{
  "intermediate_size": 1024,
  "bias": "qkv",
  "init_std_o": 0.00401,
  "max_steps": 6865
}
Each number is 128 + 32 x the weight over the matrix's rms, rounded and kept within 0 to 255. Layers, rows and columns count from 0.

# layer 4 attention query, 384x384, rms 0.0907, rows 0-28,64-92,128-156,192-220,256-283,320-347, columns 224-255
[[144 121 127 147 151 112 162 100 117 104  81 138 187 168 137 101 126 138  90 126 127 131 131 136 142 125 113 133 141 142 140 132]
 [165 106 133 136 107 112 103 109 118 139 109 108 103 170 166 101 104 141 145 155 128 122 125 101 139 143 129  64 114  93 136 122]
 [142 105  86 116 157 142 144 103 120 110 118 179 145 172 156 151 128 124 114 131  75  64 147 171  73 104 187 176 141 132 154  98]
 [ 93 117 158 123 161 156 177 152  99 131 136 168 153 146  95  87 138 112 129 153  87  89  91 167  62 149 165 153 137 144 150 187]
 [135 137 198 109 200 145 156 159  87 116 179 115 180 198 104 130 123  70 151 153  95  92 115 136  83 255 189 137 188 175 166 117]
 [110 110 179 138 132 168 136 153 128 127 147 115 116  90 102 151 138 154 134 187 108 134 107 137 176 110 113  61 131  95 139  70]
 [172 140 126 124 124 132 162 138 123 146 125 133  93 140 114 118 143 137 121 131 138 134 124 112  95  64 124 102 161 106 168 131]
 [ 21  96 153 129  40 144 124 150 223 138 182 132 143  92 166 184 129 143 142 152  85 209 114  70 140 118 103  83 109  97 123 146]
 [104 108 153 104 110 150 128 165 123 142 214  96 111  99 124 112 120 116 140 142 111 149  61 154 135 110 109  98  93 140 132 119]
 [102 142 159 147 138 127 132 118  90 139 120 114 156  91 114  96 139 134 125 148 174 148 162 107 117  34 121 139 124 133 126 156]
 [126 146 144 152 129 115 105  83  76 119 101 146 151 161 157 150 145 106 129  96  94 124 104 107 178 121  99 164 117 121 135 121]
 [103 139 147 106 207  97  85 112 108 148 127 115 145 169  97  75 112 108 142 123  83 118  96 162 141 135 156 124 128 124 141 144]
 [183 153  86 121 232  98  70  65  94 148 132 124 139 162 196 140 123 178 131 127 168  54 106 103 158  75 122  64  96  86 136  59]
 [114 104 130 154 187 123  89 132 132 128 136 121  98 152 159 111 151  72 136 101 122  34 100 113 120 146  89 109 120 147 124 131]
 [184 120 119 125  78 138 104  96 130 121 160 106 122 129 177 149 124 143 158 134 127 149  76 116 134 151 132  75 122 118 128  89]
 [122 142 128 111 165 172 127 137 160 133 117 169 140 133  94  75 141 162 133 175 144 157 118 170 132 181 124 163 170 132 135 157]
 [107 124 134 140 150 114  65 115 168  96 132 167  80 165 138 124 145  68 159  97 118 180 127 133 120 136 171 156 190 131 134 118]
 [120 146 132 122  97 143 121 142  86 149 151  73  53  72 160 155 155 137 145 146 150 101  89 150  96 105 109  57 119 143 107 159]
 [108 113 102 116 194 149 153  84 107 124 149 126  92 124  63 127 153 145 116  76 134 151 180 159 105  85 145  63 187 112 147 177]
 [114 160 178 123  99 166 164 135  91 141 133 123 135  65 164 184 146 125 108 199 149 120  85 105 109 173 116  64 126 118  49 197]
 [ 70 159 110 130  89 111 107 121  58 153 171 135 103 107 154 121 114 136 100 109  89 129 106 146 129 118 153 150 145 174 117  99]
 [150 210 105 130 111 146 142 135 155 107 105  87 120 132 202 131  97 141  99 167 125 125 133 105 118 196 129  85 111 172  91  94]
 [137 187  92 122  78 127 133  36 183 112 189 147 198 135 172 141 110 108 120 153 186 101 135  92 149 154  55 177 118 139 129 109]
 [ 91 116  68 135 216 179 154  86 116 101 105 128 174 167 121 120 129 129 148  92 102 129 160 199  90 118 154 119 114 139  93  95]
 [172  91 111 140  97 127 132 133 171  98 133 149 152 100 117 181 129 120 195 128  83 141 122  79 170 107 189 160 160 146 126 178]
 [204  90 133 135 144 103  89 136  77 126 101 172  52 126 185 147 118  90 141 155 178  61 114  97 103  86 100 129 162  91 124 133]
 [110 166 142 103 197 135 111 106  85 123 137 130  87 141 117  97 144 133 170 147 151 135 101 161 183  82 188 134 137 176 136 157]
 [106 115 192 117 128 161 105 167  98 104 120  93 130 142 143 101 136 122 117 158 115 133 148 114 138 123 159 137 129 129  44  58]
 [157 109  47 106 164 155 141 109 115 119  98 110 142 164 115 117 133 153 146 141 111 100  79 216 131 142 169 140 116 124 114 140]
 [146 168 116  81 140 142 100 150  78 162 167 102 114 220 115 132 133 154 179 123 114 127 119 145 154 191  72 101 148 111 127  87]
 [168 127 150  74 162  92 136  69 119 105 181 128  76 153 101 188 110 144 106 121 120 131 119 124  64 188 158 134 115 129 149 123]
 [ 65 152  99 128 107 209 146 124 164 141 186 112  36 102 167  93 121 121 114 166 144 138 112 125 139  95 193 164  95 112 165 129]
 [ 29 202 107 109 114 201 141 140 134 157 173  87  64  76  93  30 142 106 120 174 115 157 117  84 177 159 110 146 106 190 119 115]
 [ 35 141 106 108 106 162 153 199 163 128 114 122  74  82 191 122 103  97 137 187 122 188 159 121 149 108 139 133 139 143  86 138]
 [166 134 154 141  38 132  54 102 167 149 141 153 133 132 187 113 137 126 143 134 109 138 164 123 118 111 139 115 137 112 117 153]
 [ 95 112 100 147 102 131 100 159 166 118 174  90  94 106 145 139 119 155 101 170  90 104 171  80 200 182 108  97 102 124 117 114]
 [122 167 122 128 102 134 120 165 195 138  36 109 142 167 168  82 126 140 194  82 183 121 183 135 111 203 162 120 144 119 132 102]
 [137 173 135  94 117 148 131  80 122 112 135 130 160 167  49 134 128 158 125 157 133 145  93 112  95 187 173 162 150 113 105  69]
 [123 112 161 125 171 118 127  82 149 174  55  89 224 142  96 148 137 134 143 163 123 162 164 165 136 102  98 118 130 149  99  40]
 [159 135 102 109 126  83  83  61 107  79 113 160 116 174 142 225 134 154 105 110  50 139 113 126 104 146 193 152 128 114  95  91]
 [104 128 141 119 170 105 106 122 113 115 139 128 129 112 120 102 154 127 150  94 117  85 177 127 110  93 183 130 111 144 136 166]
 [145 104 101 173 163 133 155 144 153 139 177 142 187 128 134 161 100 137 184  83 135 126 126 171  91  76 111 140 160 122 173  77]
 [ 90 132 130 171 174 136 129  86 132 132 129 214 177 128  75 185 123  92 144 109 171  76 145 240 162 136 127 106 144 134 158  94]
 [161 141  90 103  96  99 121 134  92 110  61 101 129 134 161 145 130 179 129 182 140 136 118 139  92 145 207 152 148 119  63 153]
 [103 121 142 106 148 111 169 136 150 111 167  80 121 125 126 120 149 125 129 135  94 111 122 153 168  86 109 161 179 151 128  77]
 [161  56  16 115 154 158 119 124  89 153  84 178 151 106 171 119 106  97 123  94 147  85 126 169 152 103  93 157 128 191 133 130]
 [132 134 119 120 165 121 128 131 132 147  86  44 185 149 139 170 137 123 126  98 116 124  62 115 128 107 116 137 137  93 126  93]
 [141  92 152 138 184 127 115 191 131 125  74 158 156 124 156 110 109 165 165  78 151 121 118  54 145 116  79 129 123 199  87 135]
 [ 90 174  65 161 124 135 110 165 121 123  76 112 174 112 142 129 134 191 166 167 111 125 146 172 166 125 121 160 140 180 131  99]
 [145 118 100 111 101 128 176 111  95 110 146 172  64 117 151 143 139  89  92  86  97 112 193 178 187 145 109 109 128 138 169 125]
 [132 193 138 117 100 155 146 113 151 101 177 104  75 124 125 116 126 129 120 139 201 191 117 168 200 142 168 104 119 130 117 110]
 [120 138 181  80 152 114 156 162  94 135  83 170 163 137  57 140 142 138 155 120 148 101 163 154 132 105 126 117 157 162  59 144]
 [107 101 134 125  97 123 128  86  89 158 123 142 106 118 117 130 130 107 100 127 105  84 127 141 130 122  94 163  88 125  74 135]
 [123 165 174 134 148 176 178 182  90 120 149 170 141 137 107  97 123 108 142 102 197 138 106 115  87 123 153 136  99 133 134 117]
 [ 96 152  99  99  78 182 125 106  76 143 130  58 150 130 104 124 129 100 129 247 115 141 139 148 124 100 116 110 153 125 114 134]
 [ 84 131 114 117 147 140 135 118 127 122 113  68 139 157 168  98 131 133 144 159 131 114 102 127 138 126 169 173 116 190 119 134]
 [121 148 208 153 122 159  77 100 126 184 144 113 133 151  83 155 136 143 121 130 138 149  79 175  79  69 204  92 126  62 169 110]
 [102 146 174 136 123 141 113 110  93 119 155 128 112  56 132 135 138 108 173 137 194  90 183  90 161 125 101  78 119  74  95 126]
 [ 91 153  92 173  92  82 193 154 112 131  62 108 171 134 160 129 140 168 101 181 108  93  95  72 128 228 141 129 182 190  60 103]
 [176 126 145 107 169 178 148  95  88 132 116 114 167 114  58 118 141 125 112 232 165 189 117 136 106 198  71  73 119 159 165 108]
 [ 29 143  93 130 133 151 100 194 180 111 163 179 123  78 180 172 122 109 211 103 159 186 158 136 140 153 128  53 145 175  73 124]
 [ 91 142 155 172  82 119  69 203 129 138 134 131  80 104 162 114 111 135 162  87 178 121 210  82 195 144  85 120 153 142 105 135]
 [ 93 127 116 140 137 130  78 157 152 124 134 108  50  66 172 129 112 138 149 161 137 172 115 160 118 115 111  79 124 128  93  78]
 [142  96  90 130 127 123 103 148 136  99 145 116 114 148  99 130 117 133  84 151 150 160 125 133 135 140 131 207 121 108  78  99]
 [125 162 103 143 116 132  97  70 106 111 145 147  87  81 105 141 107 116 167 197  80 140 165 118  96 154  93  88 120 156 124 111]
 [131  98 113 147 171 119  82 135 135 142  91 148 188 136 132  51 137 176 101 108 140 132 145 101 139 127 103 161 102 142 157 112]
 [ 62 141 125 121 115 126 169 131  57 102 121  69  98  55 139  89 130 161 107  88 108 122 104  73 160 131  89 181 104 162 104 109]
 [138  87  71 152 104 114 179 122 156 138 140  63  96  64 219  68 179 127 104 145  83 196  74 138 138 167 180 132 136 198 146  79]
 [104 173  88 136 190 170 150  98 138 152 149 122 128  69 105 159 116 111 147 155  62 145 133 223  86 115 186 161  74 106 132  80]
 [167 184 159  97  65 100  52  70 182 136 159  96  85 122 135 121  99  95 109 121 211  65 144 191 151 110 218 220  91 130 199 123]
 [181  88 120 139  98 131 111 128 124 158 173 159 110 123 115 137 159  96  85 136 136  81  88 138  97 179 154 125 132  79 191 134]
 [163 147 150 141 138 155 131 120  77 173 155 166 157  97 137 166 154 108 111  91 127 128 126 155 109 117 179 137  63 159 156 182]
 [142 176 167 126 135 129 117 141  76 116  43 130 152 151 112 171 138 165 117 126 156 111 138 115 106 155 127 104 142 118  59 129]
 [156  81 108 119 160 146 128 149 158 130 130 118 127 159 154 125 139 123 130 156  89 137 128  83 124 177 115 143 113 137  85 103]
 [159 110 179 139 128 107 108 142 173 125  60 161 101  65 185 135 115  97 100 122 113  48  86 111 135  96 140  82 110 113 138 111]
 [ 79 124 112 151 110 148  58 163 190 145 116 136 115 133 133 187 144 189 101 118 109 134 144 133 131 138 124 172 113 104 132 125]
 [ 44 141 112 147  94 152 168 147  86 123 148 133 153 142 175 105 128 110 153 131 126 162 133 117 105 124 121  92 129 136 131 127]
 [152 197 121 137  96 114 134  94 166 117 148 168 129  83  95 108 126 195 127 134 153 166 142 105  82  63 133 140 134 134 122 153]
 [114  99 110 144 112 124 150 163 134 150 189 135  35 131 141 126 130  99 160  83 109 124 118 122 184  64 114 184 107 130 220 151]
 [173 117 143  94 145 131 129 120 131 119 112 140 112 140 101 164 131 164 125 145 129  89  82  76 112 108 146 104 165 131 150 120]
 [ 91 148 118 117 141 129 105 108  88 103 171 100 123 174 135  96  95 153 164 114 179 130 130 148 128  63 136 121 156 109 163 173]
 [119  75 139 116  74 143 134 111 111 113 150 174 176 139 145 166 123 139 109 161 142 180 135 175 137 164 120 133 113 120  80 177]
 [169 202 112 150 118 131 138 128  79 134 146  86 165 165  60 135 114 133  80  71 111  86 137 162  66 151 195 133 113 102  91 112]
 [ 91  99 152 108 115 167  94 152 167 146 174  84 108 170 123  95 124 122 145 167 145  94  94 137 144 116 130 106 110 143 160 114]
 [ 73 135  95 120 109 117 127 133 185 154 121 128 125 111 126 105 136 189 113 105 107  92 139  89 129 122  61 121 115 145 162 119]
 [207 157 175 106 131 160 134 124 169 147 113 101 137 125 122 115 128  60 152 141 134  94 102 131  95 121 126 150 143 124 135 105]
 [133 102 126 109 139 136 112 154 183 138 147 105 154  86 158 118 141 195 101  88 149 127  61 120  85 126 120  77 173 120 161 157]
 [ 63 153 128 175 147 133 123 152 160 142 166 253 182 143  22   0 152 156 184 126 159 121 122 101 167 156 138  77 112 219 147 137]
 [108 147 133 116 121 128 186 149 219 129  65 173 184 175  74 148 132 132 119  90 202  92 162 169 112 145 126 131 167 115  99 147]
 [167 168   2  67  76 174 163  60 117 109 134 108  65 128 158 237 130 133 108 150 103  83 160 189 103 188 160 136 144  74 123  70]
 [150 127 116 112 141 164  88 110 116 123  98  82  69 135 193 149 113 131 142 128 168 111 125 132  98 102 150 133 195  78 134 103]
 [153 191 131 137  95 151 170 148 102 140 106 176 139 107 120 168  95 137 130 153 128 187 150 144 104 150  93 126 126 107 168  66]
 [112 117 148 143 108 158 175 143  95 121 152 190 129 137 138  65 117 105 113  53 159 113  78 112 129 184  88 168 129 133 137 103]
 [173 188 167  76 115 119  84 102 113 126  92 116 101 147  69  67 113  50 131 150 156  98 189 133 152 222  83 207  89 116  97 118]
 [ 78 101  94 117 161 155 120 130 145 121 103 104  85 105  79 109 139 149 114 166 180 238 156 179 109  99  83 185 146 111  55 102]
 [123 118  92 114 119  99 130 113 137 116 186 129  98 105  80  99 135 134 124 181  60  74  85  72 161 197  89 118 130 135  33  95]
 [113  60 192 149 134 122  60 148  96 167 179 146 174  80 112  17 151 164 161  92 164 162  77 113 122  66 102   5  91 150 134 180]
 [ 95 148 134 140 184 119 178  82 141 118 134 158  95 104 121 138 121 109 168 127  87 132 104 134 154 138 143 150 158 150 172 113]
 [139 155 184 171 208 118  89 101 215 113 171 140  94 142 119 158 141 127 173  68 153 105 160 165 144  50 137 143 101 165 139 106]
 [ 87 113  87 194 142 131 163 143 149 144 167 149 220  90 182  87 165 109 139 153 124 170 116 132  93 100 135 154  97 187 148 145]
 [ 40 111 124 157 192  99  82 136 183 146 252 183 134  70 118  75 150 166 156 151  94  57 143 191  80 135 152 123 115 172 178 122]
 [107 153  57 112 100 113 114 160 101 121 111 181 125 134 123 103 130 168 110 194  95  77 168 123 116 168  15 102 175 168  33  72]
 [116 123 157 135 112 115  88 135 123 111 154 154  93 162 174 132 132 146  95 139 141 114 136 116  79 119 181  89 133 116 148 176]
 [126 109 175 115 142 121  90 126 141 141  60 179  79 130 114 125 117 113  63  78 144 137 139 162 135  84 115 110 100 130  58  90]
 [107 160 134 139 141 108 111 174 145 127 131  50 155 150 139 121 142  94 164 128 103 147 120 147 156 123 170  68 106 141 113 161]
 [153 107 135 124 126 141 117 131 101 110 158 133 131 133 113 144 120 163  93 122 139  96 160 115 170  88  91 169 125 149 157 172]
 [140 149 165 115 129 103 108 141  90 168 163 167 121 118 111  98 149  79  92 145  71 159  69 127 114  94 166 111 143  94  79 140]
 [131 117  34 121 157 154 168 169 126 111  78 122 101  78 135 111 124 114 167 131 120 159 161  66 102 110 138 139 146 142 133 113]
 [ 87 112 112 122  80 173 178  58 102 155  73 116 184 133 184 152 131  79  86 119 148 113 105 134 116 150 112 125 156 125 148 133]
 [155 134 141 128 129 168  84 163  97 142  98 124 147 117 182 175 136 139 146 136 189 107 119 166 153 116 138 144 173 119 101 181]
 [170 151 128 133 123  94 155 208 126 129 167 127 192 138 134 103 107 146 133 173 165  49 123  71 179 112 102 149 107 119 142  77]
 [117 159 155 111 138 146 133 154  98 144 120  52 129 108 135 146 117 159 124 140 114 195 148 159 122 195  64  70 135 172 110 108]
 [176 186 104  98  90 124  72 133 125 141  87 113 105 187 128  89  93  76 153 177 145 134  98 121 155 166 153 173 150 142  85 101]
 [130 114 169 102 140 146 115 158  57 148 122 139  95 164  78  93 143 131 115 168  87 132 187 198 123 130 107 148 114 165 116 120]
 [168 160 178 115 126 133 130  75 151 128  80  82  74 179 123 105 105 121 124 145 159  85  88 124 138  97 181 171 155 115 203 174]
 [187 140 137 136 130 146 126 135 130 109 117 115 117  84 106 121 118 138 134 120  89 106 132 105 145 110 145 155 127 105 168 122]
 [ 70 127 107 174  98 108 137 178 162 153 156 221 144 107  67 104 157 145 120  96 165  90  94  15 154 185 155 165 137 168 118 114]
 [128 112 169 141  80 108 159 148 124 127 139 141 122 114 143 101 126 126 141 147 119 128 104  97 167 124 170 101 146 125 126 136]
 [145 167  85 104 129 158  77 134 112 114 123  84 106  73 113 172 102 116 117 150 125 131 145 143 139 198 104 141 124 108  98 122]
 [129 123 109 127 141 128 119 124 158 103 175  83  93  96 188 129 115  95 162 135 104 155 128 147 123  87 133 199 169  83 158  94]
 [113 166 106 101 104 149  54 124 101 136  96 125 126 124 149 103 120  76 131 144 103 105 161 135 149 118 107 151 129 108 110 146]
 [105 164 169 111 122 153 102 151 170 137 130 133 101 117 138 146 132 116 133 147 145 152 103 121 183 124 189  84 150 173 123 122]
 [136 114 124  95 140 149 139 140 137 134 137 117  90 139  91  84 128 103  89 152  67 163 126 178 152 122 158 102 146 162  92  90]
 [148 108 157 121 112 104 135 109 111 142 156 111 147 166  89 133 127 106 128 118  79 112 143 117 146 121  72 206 131 159 168 156]
 [ 82 150 136 152 163 123 132 181 141 112  94 184 141  98  85  59 119 100  99 164 139 120  99 113 111 142 131 185 130 116 104 132]
 [123 123  92 130 177 121 160 139 190  98 156 192  91  93 148 113 124 173 138 107 144 150 119  80  94 147 180 126 122 138 132 106]
 [178 105  96 139 151 155  97  76 151 105 177 200  85 113 128 168 126 134 116  81 151 151 128 159 121 109 144 125 109 146 159 120]
 [164 113 149 114 206 114  90  58 146 138 195 166  99 190 189 150 129 142 162  81 117 110  60 145  96 128 162 140 113 135 187  63]
 [113 148 154 137 152 141 164 114 197 140 132 212 137 184 101 111 114 193 113  93 134  85 122  87 124 140 135 159  87 148 173 110]
 [151  65 146 165 170  82 162 108 195 106 191 217  51 103 146 123 114 174 140 112 156  80  98 111  95 157 111 142 115 114 141  43]
 [148 133 154 139 141 136 118 131  86 115  73 132  88 139 172 134 113 127 112 142 163  46 139 125 201 124 105 141 149 136  93 142]
 [127 105 123 154 110 125 141  86 146 123 134 143 125 110 147 103 130 138 101 124 159 140  78 153 120  86 219  95 129 141 157  91]
 [117 152  80 124  90 111 122  80  97 142 126  76 141 111  95 137 131 119  86  82 133 153 175 103 149 136  74 136 147 100 148 154]
 [ 96 117 122 134 125 112 132  97 217 159 181 107 129  99 159 117 155  79 152 102 116 131 101 113 128 114 119 120  94 211 141 123]
 [120 110 164 167  95 133 165 117 112 104 140 162 122  83 113 156 126 108 124 107  83 176 204  92  99  84 164 181 129 127 174 126]
 [118 184 107  95 132 161  94 118 177 135 104  59  91 148 156 109 150  42 119 130 120 164 120 152 112  74  93  81 152 125 143 153]
 [137 143  77 152 150 115 132  86  71 161 144 146 126 117  96 117 116 148 149  56  58 184 195  92 126 111  52 125 108 111 136 106]
 [ 79 111 108 115 109 157 110 100 139 114 100 106 146  97 155 174 132 138  89 102 115 169 109  63 127 137 105  99 114 113  97 103]
 [120 132 144 138  82 113  94 149  64 114 138 130 153 151  97  71 130 131  93 142  91 122 155  85 112 139 151 113 150 140 110 118]
 [134 115  95  98 146 163 180 168 189 137 147 103  59 139 176 133 119 121 206 147 123 126  73 162  57 107 123 152  71  93 186  93]
 [177 147 171 130 155 156 146 181 141 164  38 109 202  86 149 130 117 137 134  75 159 101 113 119 136 147 126 139 126 204 107 159]
 [216 117  91  93 104 116 144 135  43 139  59 156 167 167  91 162 107 107 142 170 152  67 125 143  94  97  64 175 130 119  81 103]
 [ 46 114 129 130 137 130 103 134   0 134  94 140 145  86  77  92 131 144  86 141 108 115 164 106 112 103 121 130 129 167  80  86]
 [154 101 171 115  84 132 124 125 147 144 138 105  60 184 116 116 136  97 119  70 173 111  86 126 192  68 133 110  90  76 211 137]
 [141 121 194 130 111 106 165 142 101  90 174 173 153 120 105  89 129 151  74 152 123 127 156 139 122  95 105 170 101 171 106  98]
 [150  70 148 121 136 107 121 127 131 117 185 137 140 126  48  93 133 110 126 102 121 132 146 182 167 147 112 150 128 157 150 108]
 [ 66 151 135 140  46  98  68 174 184 162 111 145 128 133  54 135 142  99 134 143 172  92 133  82  84  93 132  69 146 136 130 139]
 [ 96 118  86 116  39 135 106 181 187 133 165  85 108  75 128 104 145  86 153 136 148 158 154  81 142  64 109  89 104 136 116 115]
 [104 131  92 144  58  99 151 193 218 112 111 116 150  76 116 117 113 176 126 170 143 106 141  73 129 182 133 103 136 154  72  93]
 [118 122 171 148  99 142 111 124 157 123 202 163  65 102 171 163 160 116 133 157 193 189 124  66 163 200 141 136 128 155 106 138]
 [130  90 239 120  44  89  52 182  91 137 209  45 132 162  76 161 130 157 115 108  75 125 142 173 103 142 143 117  96  90  94 110]
 [ 86 114 143 104 101 129 156 156 110 123 115 164  82 118  57  87 138 136 145  80  89 181 120 134 132 194  96 160 141 145  60 123]
 [131 135 180 125 131 139 128 125 129 128 175 119 195 135 116 130 134 110 125 155 117  84 131 128 138 192 163 127 106 126 121 134]
 [131  86 138 128 179 155 201 133 113 106 135 132 100 176 143  78 110 142  79  61  62 124 136  76  79 122 127 185 114 126 148 162]
 [154 115 136 138 205 115 101 106 124 173  92  71 196 133 111 107 121 102 107 143 204 117  65 152 134 161 106 103 113  76 188 133]
 [122 138 133  97 172 132 123 145  87 137 106 103 117 152 168 165 131 129 114 125 159  88 140 114 116 126 202 121  90 126 116  91]
 [100 125  66 142 145 126 147 121 123 124 105 184 109 165 255 177  95 124 130  61  93 102 100 186 107 138 148 206 138  79 181  62]
 [167 141 140 143 184 163 117  93  80 142 140 164 114 152 162 111 131  96 105   0 131 176 141 255  56  85 141 125 119 153 255  81]
 [117 162 146 144  91 146 118 148 117 124 117  92 147 165 131 147 150 166 101 220 156 175 122 178 106 102 201  71 130 159 131 192]
 [180 116 115 131 145 138 151 121 129 124 153 106 140  85 172 133 149 106 154 181 150 101 139 145 170 156 123 102 130  91 189 131]
 [114 118  64 113 105 110 184 173 160 129 158 118 116 141 126 161 140 143 121  85 120 103 124  70 164 143  85 130 108 148  65  91]
 [122 117 172 129 174 129 142 157 163 161 127  84 148 163 206 173 122 107 125  93 167 115  83 128 188 170 123 101 131 137 109  83]
 [ 66  92 192 153 136 121 129 152 148 128 139  95  83 131 137  60 137  84 101 161 104 178 107 166  89 185 109 190 114 122 138 102]
 [ 90 124 136 137 122 135 160 118 142 147 102  37 106 113  92 148 143 171 157 146 120  84  78 180 140 146 126  99 117 112 127 141]
 [138 124  78 146  62 157 138 166 126 131 148 183  92 154 183 135 107 111 116 179  93  94 151  94 130 150 118 116 146  83 114 159]
 [189 133 132  82 193 173 156 137 128 129  42  83 130 153 192 133 116 128 125 106  77 133 161 185 120 105 155 131  93 150 101 108]
 [152 114 139 105 166 104 129 130 151 157 149 125 155 162 102  94 134  60 105  84 106 100 128 126 106 142 190 104 141 116 140 158]
 [148  89 153 104 158 119 126 148 133 115 103 178 153 141 126 136 134 104 141 132 112 107 105  68 106 170 120 124 113 154 147  73]
 [ 75 126 160 105 144 138 127 117 207 109 167 130 134 113  67 137 114  88  94 132 124 103 225 178 136 172 103 112 164 159 130 111]
 [188  95 134 118 144 145 191 177  74  97 107 115 157 141 138 126 118 105 120 165 107 135 188 121 108 105  92 233 159 102  76 154]
 [141 111  72 104 150 177 142 159  80 145  90  88 186 152 101 131 126 143  91 116  73 169 108 129 117  90 100  90 122 163 105 152]
 [143 138 121 132 190 105 120 133  78 173 124 119  75 108  63 131 126 143 151 131 162  61 121 146  89 111 191 146 109 159 160 142]]
# layer 4 attention key, 64x384, rms 0.0678, rows 0-27, columns 224-255
[[127 108 132 128 148  98 117 131 135  90 109  98 118 116 136 132 123 109 153 115 111 140 148 129 114 139 117 129  96 122 127 146]
 [102 117 151 166 115 130 102 175 124 136  95 151 144 136 129 146 153  94 124 117 155 119 120 110 111 121 154 118 130 119 108 161]
 [217 101 173 110 146  83 137 125 112 135 102 147 113 151  91 110 131  86 109 135 161 130 149 115 125 159  81 164 130 117 110 138]
 [105  95 104 160 116 102 165 131 136 148 138 130 154 165 144 123 121 156 142 117 127  77 167  78 127  83 113 139 131 112 145 123]
 [150 140 125 136 113 116 112 160 149 130  94 155 146 123 173 112 157  92 152 141 124 115  59 115  99 116 190 114  99 185 168 122]
 [ 93 160 194 141 249 183  81 145 131 202 104 102 105 158 132  87 204  84 128  91 150 157  91 146 103 158 147 131 106 197 190 186]
 [128 156 100 108 153 171 169 162 104  86 241  97 158 121  52 105 112  87 114 168 142 196 133  92 117  97 159  88  95  96 145 119]
 [ 81  77 180 149 125 158 155 139 135 150 174 158 117 165 180 170 147 101 159 112  76 140 107 193 145 152 120 176  84 150 136 124]
 [120 147  63 175 136 116 177 105 127 125 142 161 176 127 104 134 132 120 143 147 153 124 146  74 108 105 140 121 138 142 114 129]
 [102 147  59 105 143 160 132 148 156 135 158 123 176  72 135 145 157 131 116 172 130 136 148 121 145 113 150 128 118 134  84 108]
 [ 96 129 122 141 156 138 111 155 181  94 113 163 122 190 122  78 168 106  93 191 188 135 112  82 123 162 189 101 201 189 109 120]
 [ 87 102 119 124 165 110 123 171 185 145 131 156 114 174 141  76 153  91 117 117 180 142  65 134  77 115 108  82 157 184 179 119]
 [134 129 112 120 165 168 115 161 164 162 118 153  53 112 148 102 133 102 128 149 177 155 122  99  97 138 178 151 137 142 221 128]
 [156 129 160  90 203 137 115 144 116 148 133 100 166 173 110 129 129 133  93 141 114 132 115 118 148 124  96 111 148 116 116 139]
 [192  74 148 148 119 172  83 127 129 175 158 128 107 169 101 170 133 133 165  68 137 197 117 122 174  88 151 163 158  99 180 141]
 [155 107 130 130 159 131 136 113 110 151 110 154 131 110 101  94 151 108 126 156 157 173 123 149 123 179 120 122 112 161 142 145]
 [143 118 198 199  33 106  99 171  84 137 187 156 141 195 112 151 107  91 147 163 152 159 120 118 136  52 178  62 198 145 176  87]
 [ 71 111 140  92 141 167 131  74   1 145 127 123 110 113 163 109 163 149 121 102 115 112 109 138 116  82  77 111 130 138 126 207]
 [170 167 119 126 148  90 112  60 125 143 148  97 170 128  79 120 142 133 127 169  90 143 115 129 178  92 176  46 131 142 150 137]
 [ 75 173 156 104  74 223 131  95  81  93 175  72 109  80  99 150 163 147  96 160 133 155 130 145 128 164  87 174 160 105  82 185]
 [ 67 138 109 146  93  88 113 105 108 118 135 190 106  93 134 124 129 112 124  98  96  52 132 126 151 141 108  81 131 110 123 135]
 [119 128 106 120 107 180 171 162 201  98 138  90 173 122 183 142  86 173 114 159 126 167 164  99  56 130 196 157 166 183 117 132]
 [128  90 118 120 120  81  82  81 154  90 118 165 129 130 103 145 129 148 144 128 178 123 131  88 166 153 111 129 166 154 121  95]
 [ 72 179 158 107 182 161 164 113  99  82 140 180 142 105  97  90 128 121 132 150  94 139 147 113 102 107 129  88  84 124  59 152]
 [125  65 165 125  75  94  87 108 151  53 228 165 125 183 179  66 146  26 135 152 165  96 103 113 147 113 134 159 155 152 190 182]
 [211  93 130 131 144 127 132 137 132  99  81 150  58 177 168 177 110 162 122 103 154 113 157 128 153 119 139 132 183 147 154 122]
 [152 137 165 111 118 129 132  80 131  97 142 147 152 115 150  50 136 149 149 129 137 111 117 169 221  67 139 157 125 190 101  91]
 [ 97 109 199 131 135 136 101 165  88 151  83 158 133 188 133 148 171 144 121 128 134 149 133 107 138 164  85 103 137 126 111 100]]